From a checkpoint of a small transformer trained on Wikipedia: RMSNorm before each block, value embeddings.
Each number is 128 + 24 x the weight over the matrix's rms, rounded and kept within 0 to 255. Layers, rows and columns count from 0. Numbers have three digits each.

# layer 9 MLP up, 2048x768, rms 0.111, rows 886-934, columns 480-575
129122114159150111093174116096081145115141110135197188115141090159102141106138135140136125130144127140119133107113113112158095107177127134107105132218133099169133169127129145106109143157144132140122121101098144160132107097146164153134112067165151103143087148131130124130115149125134142110
109144113076149161146119106116116120132113070125156105135179131114141137139146152123132126111153135074144142165109107123154078113105141119127136087159117139177115163120128115106103159153113109107089077114089138145146126148178148119140180104121106163141104141113105139137128127132123127136
093124127114127164116154110132127127172120097105134139068149118126156091137101106102157113108144115132110134111116119103145143155112124154107139090103116134129107149182129144123131119140125141116146125138093168138121158158136178166154190121112104141108138096078125115122119120125160104161
140131124102118074128137182083128145172168169126158110170134195127126130121118147146176105104123142139109140139158104136107141138124151144123157148158066130145132106089157116128115174116093109154135139156107147138141104172134111107139112140139085156141115138087110162170127088119118091158
125139083131151139172087130133127123150131142128113157118136102135158087162130128163129118145149141098131113173111136125141101183155167107144138160149186102135157139144124124123138137121117110137095154163148132136109128118117159111123123155128131139125127066179137125163131124119136113099
128129152150121122109137090152084170091079118148173133133160134122106119083140089110118165157136108157149111116151155107137148104067143140109120148121104144121201122152160095097116118107146139143125149145118081184084114164092113116110116101084107117101122108160158143135109177119072132143
127145085139099174143111148159119170110132176137120127148132137142162077151121133118123140117151154107093122136123131161165105172153107158119082108131192159105127148131082140128093117092139120088121129102117144108148117137113150133127138138129158145156148120113132124121125163161123115137
167123158084119113120099090112082132160132151124080137119083152127112105112131080111154099091126172135150118143123108126131153121122124113136106142189149142080127152179118129127129124126174121108162135115090197140119102105120138143129206143111146103137107122117136116112110113144120110140
140120135128149074146123160124172131092137135138115116096141121127152124143103144114123093120156136142145105123103135140134132136122112130138139152065126096103145151099112116120136128130120144095130115095160091149085138117142090111142148120132108103127140121149120137108158118140134148149
137113125151133175124148135122133126146151135065087115158108117128180115125144122146181137103108122133100139124124171139162114080191103055116104132145138124129158120141086092116120151144090160127128078112120129104130117148098141133165146104141135162131154117133115141133164090103122081127
118132121138143151117125138120167162126116124118076179113152173103125136084204179079114153106142117126128113145133112145148100126134099100111114128090136100117098121110119162093138116096129133150113139068103117139103126173142165174136152162113098123129142098118106125077104147122111088116
085134113142143103084159124141157151119131133159099139114153111109112150128124159181107149132160086122146214147155133123125066127171136139144141169060098084137170136108128114124075110110126123088124143115072151117145108117127075145164151116137135116166129130136127128137164112136093118102
144181128128134140125134163115131118143081142169116153122139125154096150136145129127135151147138190106109099065113119151145127128116143134110119138130145161162167091133117109142130145167119116138106120126106128153118157125183132163153144149105083131120145136136082076098112151105167176141
186139174185125136118113116119123125092120122186140170081103145088077145120166153132125115134088135105141163131128144130123162147134102120109107096121136118162124164161159098121116112135146078131060129128127127118133098118155132135074123170112133150093105110137149150134150149133125138114
084148097139115167132134122089144133099117109168175163132073095129127121180119112159094138119142115139135121107110141136130106116113112163084103110133115168201152128078110141131118165120137130139179086122143120150120153096110162095151082099150141105167125070121133148109103173159114141153
148153151119133141179126119123128133119147146150094138165133129146101174136148150168147065080120141124103094095114094129139127115158119145139143101159097153149111089075109154085167115127109124119151130130126102100102121134119114156121074123103103178141122122092127140108132101152122111085
083120128150131099154154093152104125128156153094148119103126097135132129131139095110151137159100145168132159133125099153119166127166114111122169159153096106151143141181156128181125145108161112144107132134101168149087160120127104163132103156130075121120095159142100099128117149123124157150
170082135119133144118151124102119157086097113130121159091106119141125118097157110133152143143136156155127115103148133131105127101120185088144124089072112100073185147093143109139108140152120105131122117115134135151158129076147162146118134133104177157142139095114122159154144139142166135137
126111096148099123119136100204145165119115097155142125087140136169140111096112139128133138121117100119102140100148123125113122142095121129099126123185140129139102095094117129101109117166133133166120161110115102148102127094173119111144152087104089110132141114110105144104091111115124134140
166138188133140133194107126105138114159119111107129077117117119151150104149138116098105117118143150131044092111126111156122146128150106130139111132121097130146147157128157169154138122115106142150146120139109131120114113135137129118129138135128127154099089148155141118126119091144124118143
120110160131164130140081122107077099148144085142161181115165135139130092144168134176127099107105128114172142119148128165161106146104150141118142130102146120111122127121123140124121124158134115096106102139161118107154117102124120130133129144159132121141162138125174118135099145098150115153
107106136129126160138149116153114124105157135138135108163121138147139155108150115117105140103131109139128125137150122112136102080108123152120116112129091129069131125149108132131147090100149131127157121119161147140078092132103133159141136160096136136170120157132124151140110131124071161153
116103163109110111131144123090131151119126101100157128159143142148137155157077128099077113118122115162132167109149117126104142113131135121118128119135129129059113130124130111109154168126146109121145119136140113158136099097100189146098130162121121141121152157174134105081143136123144109102
142135140089155150130118083126129112163101157130143132092146118099120126095091168161101164129143151105141127116138133145153140136108112102154106097145140127124165121103112124125103126135141160121150134108161140094118113136148136129030151128157125146147139147109105133153135111129134191086
144076090139130091149129151084098139184118131121133116140149124157121149132112159150124140141140136140118162149136103118138095103115127154172113086092153135170092121142123162103107069097131142170134150158169102114147155135150162138127131100128185136156117107144100136136127129117154115108
144125166129123137138111098098125126137115139147137167134132168120170110152147111100106128100119130113105124077137166112165120125143103084082166097130121127111153079145158144090122128106168099107104107144148099160146102051110110155123112100166130150136101134128114183154116125152110118159
093157107154154139136117132156156146138117117109145102164138157119148105150123154145150162156121084096105110183121155135130174139113150159143114206101155141107151124103178139125109138096137119166146130155139153133168111122133125135141180097167094131127155159089081118149117135111139114103
117148157075189140113132124109141168099140167114135111158134123118079149105135111191073134101164156120135122131112122165116141121119125132124124131071114115117106134137147144100144195159138127097098189140157120069116125171143128126084155154137147128153159105103149102130124145155120105116
107115129122111077160129188135130151141116108174109142121123156158136137128120139140086135158106119121110095116157152113116113136148119116131153144127131143150159117138114103155155113114120185108100128151180158122140160117117116077136099137135159115126133174104177176112110128115135097088
149182156161132103139113158154105154132157098121084112079100108139179097176127112122187116118124124138121106073155079141107147133164096129098158050135102152149162109106168140100070152126118132150160148169115134120139145117074131131120126142184099158167112104106107149111109088151094118133
117148054119126113119110112135157106142083116096101111164134129146103150084149128164116152091128098156144084180151095139157080131079131127110106144128108118123159144121097128102132120131134164134132137111181152112161135112141138128100090109114136096119104169112153126119125160103157127090
129133111119130161151108156146129143094129091138107115106144126121164140174143111091107149132169096093119131123134125111142133113106092161134114130146119138156087123123133085103105112114119129119131116119127139137106167132152110164139144103123140151130122073148146096205137131101100152180
157136145115142107097148152164106120149119113123158117133094122103168165129117089099177093113150094134159122098092117129160153142110150122134118172141132125123168130133100136106083127157139156144163130098088137138137125100132139130136141153109129088159181140109172139110116136127144135167
124131091098096112122105160162097115164097143127120098096100112124128151151151148133111093129136107142097167138135130113134092099122083149157101145158137149160179089120122153111085106147124136127117132126162115115119144131146130125148182124097093100119143121103117133113110144113159160153
106110134144119112150121068148126184082105116101147118126094123153153119170153117087100109090137060104111155106110080139081156098105159095134169149130074095104104136097091080103115106155131144141094118139144130099138158125166120090106127134115112092131183097124152126101163155119129154134
114149118111113162129113132114165121093167141168122196106137112132095103137130126100124112134115128098101120155074138126126108175120157120118133112081123124098109137132161129157126103108135097122201111132134088172127098152164129144149110105092109123129136125122138111139113148135113134157
143121103117150112116126101121152133130148130113103137117128121139114116087130178131108140120109168142135123168140159132149112105089130098098105156125140145142160080136117133101155128075163096139165132160168113108104158124124138123097088163101111110096135126129178135146110170135126143121
119113119093084149159124141123152155145133131147113095148122121144100155064157105141140132122109155141110159114117114102114114077098139142132160157182131138154141140157108113121144120118135147111160160116131105136116189114109131093128154147115121111162154116133128132157100108144143127118
117138147183146158105135137125137137156138130138110129130113121140123156112130156111123093130097117122130129120114148157093083143087127171156134100124129105101149103148108147104089128088145155126124107102138162205126112143126113088110122131162094161128154149142116137135141139087122138101
124156118107135131105122112106112111125174134137104110138149092137109145180079141137124146167096165091107152115170110139126136126111147121132153134148153125095153113131136135131102169134136117191102129170081124092127132127172125102164126134139128106130175081118129127157154117105136124080
170118148171117131139112088162106130152136129157109113155077148131156129115096143158107141127142154137106136137155189111098105131117125082142065177146122143109122124106124124100148110163131146121117111096162125097136124175101146142111155125065156155149116186143102156094181124099146130135
113088106109126095130077145139134158098144139118115105142146157125103128138149128148134131128128138138143150149099151147157092138152102101130121072122138095159113134139140147180129119179125128142134124113138163158130100146166143129126103160107131067128136110097124154175121151170127146160
048121144186140130104109116137125177124146165173140078126148129138138150170140128100131109120143120112094112118108108182145137109123182088108096134131150158139106121101100167146160144114133119136130135146125165140156104155116110143098146206157145137131135148110126141155107130120158131122
107161159146167125114145119131100081083119143128158124089141157121142129093140143124099115080128114093146115106125140110141105156060126152155135153198127118133092141148116108141101130139196146106100145159133182160120157126088106157118136139109127063100105148110098131132097133152127096120
151132121117123097114167195107160125109094095168145148120118157155146095089115127145128167157124098087180112105141092143178142133083137147132168100104086131110103127152093135124150103083151129163096097103166097153105111104165103134140110112139146125098148117102120117167126162126146144126
140125108134136100149143110118105160113092124143104111137144167170116139120134133099170166078113114140152158139114132093118119133114130099125126094113171163083121153158120176135150178160154188110107101115149187136153072104133144140080145123142129114157152160108099124113112128113120100122
152145163135166190102084059099127143108085127103095132135123172127168158105122137091116125115126127150152123129132143116107112137143118146137122144131163112138107124155154118107149127127129112172103160112101123175107113133167095141118121141095145118119125120101149109130128090125142147120
136117116152160161117099139147128138117161126106103094105127100127081092138122097144172096138123111129091146074143142120182135106057110147157123122162107124133084164147138117115155142122148129111131132145143135173144098157134137150161101104168135127145162139127130134092116088093112153085
126148078087147146131124151117157129072151158150072138110111169099108124147154139119152142129131173130125123072123119140114139127104109117104134158127148166123159152123118122103174096112096143074161122185122133141160154113171105185131128144130156124121113131145137141081106151100081124116
# layer 9 MLP down (transposed), 2048x768, rms 0.0663, rows 886-933, columns 480-575
111117109122073134134163131145138116152153142113100136143134109150126142065143122124119128146129118131117122108107161125125132117128087115132129129124139123098125151094131128128109139142112155144084126083083175133120105111130121146138124127097181127135100130076113164144130114121126124095
124091151141159169127150125115127182127107122113086119118136133132122114133075148138117122152174136122121112129146139132165132121150112081118121158111126139093132093135117127100132152107160092174147113110099105102087135096119163107147143166113103140142153129133195145103092113152141142128
144208095102158113148099120124115136110087143126122071152184139166151094086132085105122143143113110160125107148129136099143158147149123169134098115127131129133144156147127125117126116131109135153119096104142144125132133156149163101100134144126134129107143128124118137167126152189126172102
109189108123131104106121072107120136137127113119128167148117058110155111116180121128121142105145139141145143133143137149119115126158152094147148139135121165161127132101116126093123112112124093106091136134125116111090139136140126159104139153133132153160189118104125110115120111137098126135
133163152134129121113141120138132105142117134151104180120080166083138129107124126163159085147083105163145172165151141149109094123128132139123151124098128083115113121163136135177094154108147129078139125131113165090114093195103118141116084125140154125100097158115136124167128150147092074139
083123145087122153123178126155151111149129129115114113127119150115136124153080126147132088105155133167194130151149119084110129130152126176119075117129101100127122114124170085137105108087144101122116116101141078128106111110079148128159118130139157103164177138119089109137165097091114088137
123116102141134177114125137107116108151146104150112127146131139154172130103156110140134124128123109117162136157120083133128114149107162159118130163109129135104149114149142098134125126121117142157137113125172137139131089153151155130106125119122119082176078121131109092107116158076122107175
130088120129113135124090126090088132140103137118140139123130109112106100152118124153104130111090118156142132152145131103093165133081160146112122126124156137100127111103154104104162068193156140112105132104116109158130128121116108172137128082170092139152153149087155139148141126150093170092
124152139146124125169180091045127129128140133119119089140150101155110134133130149110114121132127129118108146113138109114137144106143112102162151183137148110137089153091170131130118160103107167129150126134142134087154122107126109101111154136080096086115083120127158146130110130111103107120
122100132128137117108135165154129127143140141142139098080129120113122123174131120181140121134105144082122133130117141130123113098110150130090076142113162157159152109155139106143156136094118132121100090090105121096148140148125140095167100117093113088126117131156137141149163122156101099131
162118078162141125167133157119178135161156116135132118100109158100157113169139131126148087155196102107173109132144143080131127082127133107164112135105097133117127152103144142129113147133120128135159161151129154106089128127122116113183143116094121171149145116136082128123069095119141153157
084130154133117125094216096147099132122155128111175168136165147132095184155123081110109139114127116104172132158157160106145109121116156206193151153120128092089147122127135149136150139115084126129139102103124119107142075097167093175138106129088095127173150146139158164091090148125084148109
137110122103102159145145152116078149132129139123111157113155152092169111164147085109075115132114154171096101118130136133156119141085118182121135164119146157137119102110127122107146160121109110133111103134136153118121151084118142155119135122122163102134117146110088176071124060139129123137
133152148156125099113112137105112103155115141115150100146104117154114141077145138132157113159129153137132108106094112101106109156113135158161143147159138130124124114117091119089105127056094153072158112136111119144126136145160139137117194127130149128133101116139164105145100116107099098184
144126139156151154112129115122107130098125131112144167151091106162108151154122120151136116129100132136118151083128157099157140128105093126131145128141140106151084151107086156131145132126081145147125105126142107113127114138108167143136111103130139172136124085130109079132133116091161159138
136152126132150112120141125108130115141112095168130114120140159092136118140123119138114138142130141141153087115116130107133179100106161115124113114159125138123147180126095124129154109073150156171101118149127127131134130122150141133127113167158166143126085158109140088105136105140103090164
170117134101166146165163106083125165107157120123133130131118088121114207151150109168154134134119115127101117131120159121149136104142145118145173122127109124109158107137105141139169166161127098092142146124101119124151136093138162123135109135104134133113162135103144127141135099174131141116
157106142158138166107132154140095117179135140128137069108129131139075147124127172165158089149118116102163115179174153124128103137210140164142097121122140142090143161110119134124070136136144134124105138117092174115129141108119106198134129141109146152168140144120137131171108089122192141152
145152134128103174127151135197132177100128102104130176175130144135162139144119128097062135148119082129124132070139124145126131163133081141126127172163115085130151135118113096159161161134116138139140132082133158169094113123088117126115083108144115113111140155124127152141159076105155093115
121096155146105087151153133133135108128157144140125151151099140122130127124135125124126111102126110136141146123088091109149101129147122154116131127130043121139149146135134193096102173160116122175121157105114123126117138134090096149073115138164104111124125127092082131099117126123151123105
132141113123157117163121124143140141121094120162110134115103124097122113146137108140119135102123063121100120176111152148113122126111124124119152183125147104121127181143132124066116114110128165089166167105075109125120108109106121119125169158142107137135109112115148100132133146146158152098
119148126142129112121123139150136133161165147100111134139115130139099159113114125124160146153104132136132137123147139125139134114103108125123144100152114122117154160126133134107139113138146159118104126121123149137136143151162135123135124111134126135104108155132163162123104140116131107206
089120107127073116126163121138147147151093139120137107123125135152102141097181096102123162082068077140111126133131147128120122132143138141099128124107133126130134097140138093129128145117175182086145178120121133116112100117107117134105139168146148135180115147148139122113087113109146123170
160152132120167121178147139116104108104105134153177123085143122149124064112086138154119143101157150109119130126175126153130154145106100147153155143144114104145127128108123109141076117087113124105115158139139137098199120131104144135130163114091131140149117112116113120122115203101160108158
153122082187147106142118126128136129120106184125172120145145128191109132135112137124097101117134103158104151145139126127171073138140160131078114174098121109150093129134171179132113121135128156133074123126130136146143115160122165147098165121089123135112099153133123177130100129108167135105
129104139107128144107119142121100110146120136123102107145123120133094114101123099100128116107144136135154124102112132127107129115130150134122131120175118093110111094151169121129173110126102128115095168101150153152191103172145169173158164120170138081084156131117114117146120109198115119147
060168125160153091139143090109098101175104138104127135146134152148193131143165136122149155175120142143125100127162145097146137148104082103145126144095127157138137128118159109117120149135132168129140120069166160124124071102163135146121148130114110118084109117102098120119105148159093142130
132095124137147102134152132117169128112128143147164165101156123158104129081076084136138102156130097158147109133161170165120113154115091098134123101150102106111078132122134129108164111129097135131131134117079078177114146117146147120164147136116141140128168128160095075151123149138147114130
127129145133124135104125150106138148101107136128077126126110137127134105140162106130176141082147144133118155109122094124108111151085125117078095153143102152093148106180155128121127132129122158127116150108081068112107163139176169149142120156129170155198057101140082168119152136139086098105
145157109130128140121132174186146136097109122148104129129151131139163122146144122124124068134095071116137138130119142145103144187148126133082101101122095062134129102147165156104129137146112114119139106187152184170150125164099116170141101158121120144150136097140117162154152136106150114115
159150119104105169141157116143153134131120142136146107148125154152108111152115177129116129144176100125152149122136128129093102131107159147133090140135113118117125201095118127095138164091127103120148147160092126131084121123163164142146120144147094122083148128117109117117083183085100143152
152121122112115159141136146147153172132122134152135129116124116127120143110121157103133130126157135152162142161113105119138147184104132136140128138185143127125109092113135167117131136126106104115106124137174135107144114129140092164130139125143158092118125105130113142130170114112135149100
106134132110112175143148100126080126189108150103123071133138106151141124154088142079105091103166112132112157130137128093105131177096117132137146129149134127119152112093157123119141125118093092109090156143118173134161090175112142174126135132162141121156145138115117158155106096138132092132
161132133141081166083108138118170147147109105175137115105164083109150172103123107137130077150116095163121105153173141088099109168131108137119106092131128130149139106104127164139101159161072099119130143111106103174107120114125103120142134136139202126134144146122148136129135152119125136142
104108154133138128157099122137132153139128130144111110124136138123162119140134205141129119090101129114166140124134114093158150125131152150147090112104130136088095145130143104151119140148142174078151113145129145102134155153117116089147120075121113135111152100137104121144167149126098105103
134113110106071098088140169113108139060147132093151133162161136147079126075151096152115100130121087112142126070107148081109127086126110146062114164093149111129121144110125113167121096138123124131127143116195143112117138130122158117137145139152109126147111146124104198128149133140138159102
116145145073199104118163104110125133129129129093125137138099146154152105109101138106117125121131187117103135143147121135126121097119111115121127128157156145122114160123141108110107167103132120117136145123154110127137116104124115116119129130105150130137128140196126132152146092192118113186
114080159166133117126116124131154144128114108104116142096116113134145092094114122102078145164111144127125150113114116139094110126119137110099136091131121105116169147135138136132134112107170125116141111129130100135149119155153145144137165104077168146111148156128108122127132139118110115152
129117134137137162116133113160128120132136089123099101192110121121175140108106138145133099112144151151082075148134124116173155115122183105168182107149135134132131124136118135131147175163169112111141147154162121110135122149088148115099110132157181131126102141114109139117110118122091161099
123147109165140120133144132130164170042110130120123116137095145166163156093119137116131128170117118151123142141128100150116129133174119172159136153110132178123156111142161155138096110149101158142133162125134176114164175147148142135110127134104125106111126081157159106109173104095143138134
174122127071084116093129128138139128121142183172166159167118139064139110094153169144110085160121136104134096118122122168120127111127116115130135159165171168110151090127102117191135183181116117097123173106134096177133171117167135165093139134067176139132141078120120101122080113124127122125
153120106153129118160105134136104141129103094128123136135113145129113112109139132146082125141102149131123128150137140139144118102103134111123126132127145110160128126151143177164130078157121103141144133115098137114157158161146097148157158135123109121096099124134090126129173145104106116105
141136121149085105169123133140085126145180117150116124129133112108175114117103119114134149136115113131101151101120124127116143128101132125156113102151118145156150144134113124162132129145148113148151151116130123110185133174137126153143176103171166159156121091131096106137120092099120112090
082133126125195140105094137139098154118153123150143133168114146131125167115125125137088145107118075112129103143093156107109125166122158090104130107135126116151118104131163122134115140145135090103158135159153156108134155153119138123134120128160094113141145140117112094127157116107102115124
131129064131120150155112136145115163112111097141130138116147159141125095105112093108099140109133132066171169105135082146138123132172144158091094133125113153117141135124123093124135158125145143170109157088161152150147072131152157108137176130126094133108157099127138131143120152100163118130
137116084126150137121127151121103159107128121159159137141136104164147131134142145138140143102067132086141116138160120117166099144107159187111148110133091141136091116126097122164128144139139095122090149124114188153152090149144097141143118170118132100111133112076123113113143096169139153128
098095144123108135105100101160152097137149109124103142137120142133141174148110116091122105128109154116120093137119121101148163135137114098120120106109163098151147165154139128121112115116074101179102126127092121142122106110100157140128139155112121115120125121135117147103132122171096149080
149122111157140167110123156125140137110092103157131139139149124120142126163113152151096138099139117129111115157160109116106130103077112179145115158126133146159111135116120146178138149120144151130149130140135141131103110154082172120161172103131100126154076128164138151132121116134107138121
# layer 9 MLP gate, 2048x768, rms 0.107, rows 887-934, columns 480-575
098166069105166104126130148116125129110071138164145134162113113171159098133123109100165130093132139170121117101144114065143146105083110127167094077124157151157160095093142155071111122122115139099148125132135153126128118136076134085155137146133102134128102120119160130163113114077134100135
147101124131096128119094124147116149110115065135146128120154127101173130117082141151148125105116074143172138146105147125135121123091097172073144059182164146139086121131114093116139109137126134162145155117133112120183097143126151118106097127169160185163176108146119115100138120114131134087
103135149143139136142142090101099120145161125121100115119138108125084134119123118118135101131115120106125120144106092111124113165158133136136086137121137115088131135135117170176107089149143178163151135135109097137151097181105159168165136139164136151152163131110084150115131142109127168196
133137105169094131121173136109121138126171094106150115060144138099113085125101116141120138170100118123108154154143142122145087109102155090148146141140132155139106125111127131103087115136147123120149116123112101120138156115127104129125111127112081061143166134136157172143141123104139126138
165165110126149101123165179141120121087093137117142108096149138141172115089107165132122091121157133094111120114173128109087108132185122086144118149107090102144121146150105119150158136113150141137181150107142151158114110136102143133125100176107126140130104155165185106137106119126088138074
112115158119097111095161157087123107144127140168100132119113121155118144120133154098152127194101129140092132133169108127138129066158111131201144134157119152136121101113118169120136113149146110116116173108122156140098127149121120109116124117145146150076167141123119148121101123162160145075
096107149132109122104117165116141123138098142141122121157155078103140163097100166120112149166120158128112136149150153154064115099102143137120142121137145140110127129110148125130136156100157167089168147170130104080138107172141081128148134155117115081129155155126101140162106115109096111126
128138090104114106136139168164145088167105157094125132117165154118093124069167107136095087136151155134125130174149121153123131124102117149105123111092107137127157157110122170146169147090162189156149152088142134156130115139171089120075126128143154142157115140131121102075167134096098130136
119105104102124142160133126218095169152131088122149119169132145132104142105144136114129103100097097146160168130142139103150142098143134133110098161128131134112144182148130126096193119106155094093118134143148123142130159145132142162116099133118132163089146134142119167161143128135074116127
129152149117128090103100080096123119077129106149115156116086119135157148114107112093160163125105129123122166155161107101108144117137095093108173105117106133127118134115177145108144107139096134135133073144099188096103107109105144132107144182117089101119088128144104121123112123102127113106
152134103129152107127083126105125109107120102114137093095128148130107117138197079096154099140107154137114087121111170172087192097124114132092098113154158155171110129164116175097159147153164092151149149138118165156097161136132221153123116119149132153088083113154124127154133150178140129165
139096168138117131154127125132110109125150104114110133081147067113108158173153094140125120124102119137122128143166107099108150130162100112098142147158128151111081128115115095084117113085134160153114103152128110119150126103106122099124125149121151142155125149108125148164084114138125107120
139156077135102134087123090124117123132137140148126090109106143129126119102105088122180119117144131096141142136162082109130131147104157112153132168112100109116110106123147124142096166120140139145131137107139155110166128143112084104178081055138135142092127159130096098142130168125139138123
125159171110124113146090112120144146151115101105134133166152117122119118131097137138120142120181152106085149131156140098139114128173170127157127157083153121142138114137133139094106085144166092141096123139139111133098132082152157121122136128137122146141121195160161107145127170092133114142
108138119136160149123153097119141132109076145118120077079134114134072089189098106112175114165084083135127115123193111154152156123158110153142079117107112107113150060113093170083143120104139111132125137103117131127137138123064120109136139165206107154129124115132126114154133104164102146151
104159125116102154140113090139169125117105141139077084164141150128107121168136206142123137153134126170113127121134116135104145102161131115103110123126133116104105132168175104126081126120114085128062097140185186141116093117137144161126101151124124172183158145137122095116128120116150131101
162173090101120143111153157137117174116117162131077112145161108155114128131121125117129149082122182114135152129163130115123132109132130136120132164206150152120145121172123164138120106139132120166160133087119074110139109123144118125119072145085071130111155094127105083111126135101110110099
129144146145131129182139123134100137170112153119129139081116138114161095148175093132113154134100166123132158107124166126165155135119149150149143115145136115120154097154116137128149146140131139131171088092113125101087122147114108117126128143162136150132090151132154102096147167108090148118
106176139131112133092138152158182173116110140115106105120055155120134080164174124140137141108113125141150102115127143142129129155133123146136155102120167132135115096150119140130111134135125084114135107131145133172089098138153098128141141162106162156083123131106154102111142128148095122054
137154140125083104130112115124163164149127147116106130132114158156140163138106146089145133143154108119087105146125117122099120147128172097146121139115146138128135100175122141138134075110141135147092140103096139095121122148104121139142140129121134153155125144150130124132108093158154144115
143117082189157168096120086152130137135131124118117117165126110085160132091159151122148153134184082129142108130101147105084111131137169132124085115124130128141169078181124161145146137129115130162132138089134153165144100203140145111148109128142143151127175115105145112149127097128080117106
115146148126122163146112126171076139137163166178146112105138127140158136117131113116114103131138142110103125122167101150131096156136163129136139121136118123126115124160145207136142125104107108143115103127149150112084148109133127113175120139121125121115143160111114195155144131144115147140
155131148116135123126125161086112098144177137137146145138093106124135169108136123129115112110142175179135125132115161130162131128114145096102142185140154136145149147127149136165101129132136128098139133193127135134090129143094106112131198118127117126163120137186040123158131168123112094144
141211113100118149118157136140124116142166122105120133144142153160126188150156120151149102150125117121152117140125119153117145122141143112142133139162122160109133122119098081150149097110104124157112127120160155147087101132097118120122134116139138094104148134132137127113150154153133140192
088114115157134099075147116096130164125143144158129162154085147140120120109146158124103170143138124137130113127131139139120103102103135131151142148110121182142136120119112103129126122134139145117088108111126112088109154126103119140093129140108116110147135139131147124096122148112107123105
150134127116121148129124147137184137104120149116089108166124102132112117115084112133062129151149171158178098086084125129129152119107137148161147102150147090144082113113116124105147086138097118151076118165114130135172125121151164120139093108124125115129125099100118150129119073125127108123
129135131189165129092140130114115151116128155154141135110128120128100114112130157143119116099157138131107131138104107162122104133137094093132137111115109120146142148121143165145109136122098125110092104156139117127119120085101144139138136135139126128148136098115104173154127122099137127120
092142116108159168118166098110119107156091129133123150120152174135080158157126098126146143141110099144105142104090143102109125138131060138111121119142160104157153146143150128099102138077138154139165093131123119161144113150114163136128107154120132158151095129102166063099114109099088136105
132127118145150122122150147104124147159161119103150140143120171126124080104135122182113181139166122139126179116095145131156141092150125096141127155123141103116137115132105135173125143133104131127096147122120118127186125133158105059139134124158119117110117153173107112149154095119138152110
101076153175105168106135111110110143169145123072064149158120106115125121157130141108123127097110139134126080156116078076140095129072115088142110147152122136153118166139161165131187124132115157147138138136143145178129132114145118132126105114107122123127144138103154108165144094143127123111
145114090081176136113115141123142113156127127109123109200109120152115127142121164111162094153138127166128162108105107145148136134074117122101144107172092119108092120127086105132135116035151152119156136133099123096143125153107165149149119120105132177199110113184108122168146112155132141105
133151140137114131153140083110142152107110126098150153114129101148137120130135126106119119117122116107156124112116119154106139088089138098117153081113116115136145166155142142128154162128130129132174119103135105149120148109118112116104123097117144139138150125154101140114157166113144157088
126148086134129174122113098122141089142137119122125089121137147163133160165120078157163085127152110106133138107121153119112146148108113148112105133186114131142117150112086167146106109128120142151134144173133118132112132112133154119151110115128154098149082081133128133163118104190095132122
147123142126113159121115189117147094134114162109101132117131159158141127109123108120187093157114129120157151108099112096136132152132137109148129098174120139122159153130164130134134131189142087100148156176108132123123131129137156128073144120165140163093116144143094150110117123143148135138
111107131164117116133117166150145105101129105115126142143147135146076144140093130156100110159172157102101112134093115099077105105152121116140133107104136095130082174069115108137109090154130113128135115111157120128103105104113098103131110084087087118081105162038150125131110172124130110116
151132128144115117129129097106136107177153113113144117106163136194149122151142143148140155090151155156115142136125148131112053075177182101058177123145114106104138100197123161114087153123128137102150086081129128137126121123135131075131131147114132115150097130143129131103133142123117119150
122140136082143113116137109099130107116178167088137114158125079125121129135142145130114114150144133149170145106137096118112129108123128176119153128136107122124102130160129139138099159139134160086162145171145127132147121103132111109138117202122148146112128183128089123137118125124116165117
110134143140137141157108147138123161127138124138126093126098110153145140160135151164127142143146107115108125128138198143115082155143136137114120111121132133113114124150123168162109108125148173156082168066143132120154152131147111108132160116165122115073100109096135118168083099131113144133
123150172159127123126158133128122128117119159109163149121129089174142124108111144122127105124109135144160128115115136127146155157096141136156102114117144146152130122101150111149151084112185127134138154112124147172178102108102105135130195125158138154118112136142088119125111119104168134108
178116130113107156131115164138144116129107135128140122157126132166143118139161123131141114151107170145133167128141154126108121197126164125109122158138152122144130124094103136094126107173134153155130116106120145140133116160127149157047170126127149144133089146110125137127158149104120113169
144141109132122121078089128172136106138121127129101123080133147095128125115139107146113104118062116118143113129161105148138118077107142131142105117092123099169125134151131135111100150163110115117135141130173170132129188134150147088126080118100118135126152136102121118141086129134140130122
116153076151154161118193128149130103152119125132104061105136146122137111167170157120109169130125134143104105145122100169125162091091138129062128130083106117133096093131148127103147143083177065148102121145171123134122147092188122080154094136131145115134127131147160129117125133135133165116
165155089147168120099111099133117163112106143092132126115127108124114133135064142162103128133152153118099097113122145143141108108102136107135095105090122130172110078141140106138148109134133091123140076132142145129175127143091142153121088106118114061127115144103109102094121099173075112146
105131158179135120123138103105086134151167096125117119129105096105132129162119115119112101143125124163120097159127155126127148169150169139135103173118154145205146120101142147103092127117129094086132115134127151128156119134118140080135138114126149091117119131100102108143126119136076121137
135126146152173132158132101128116140115113102122118133159108137100139089082148108125094108154120121144136084088113147142136115102158134171162178126120100143092086127117137133144118149098151124077118130127133112101142125134152145129094141148158120097202119159125080150155151143119154095091
078147114102148150101147141132135129128113099120136090116105095130158147117103119131115103118113138111115098142094194107166146138133159097145153144073133154158162087171137118151133121130122132141131121156099126077090114196105130128105108131167152162115119128121139123154139105098142113123
089145149128138132155139077149083113108147103132138110130127163119138134099077120125109099143126135168109143151121148124110152143157116125131083130095125121144093077123149103105105101143139121110170120123104129109148122120139090132120153131097132120143143110123144127136079123147124092150
112115144111100116119151143144163179144126158120123117114107087143145133109111122132102141146110151129130072133125149122100151092117151126147113119100100130133084120105117161155159147110088140120103148095089207127127104143089145117096133122131127100147073145078099125167121146156162123146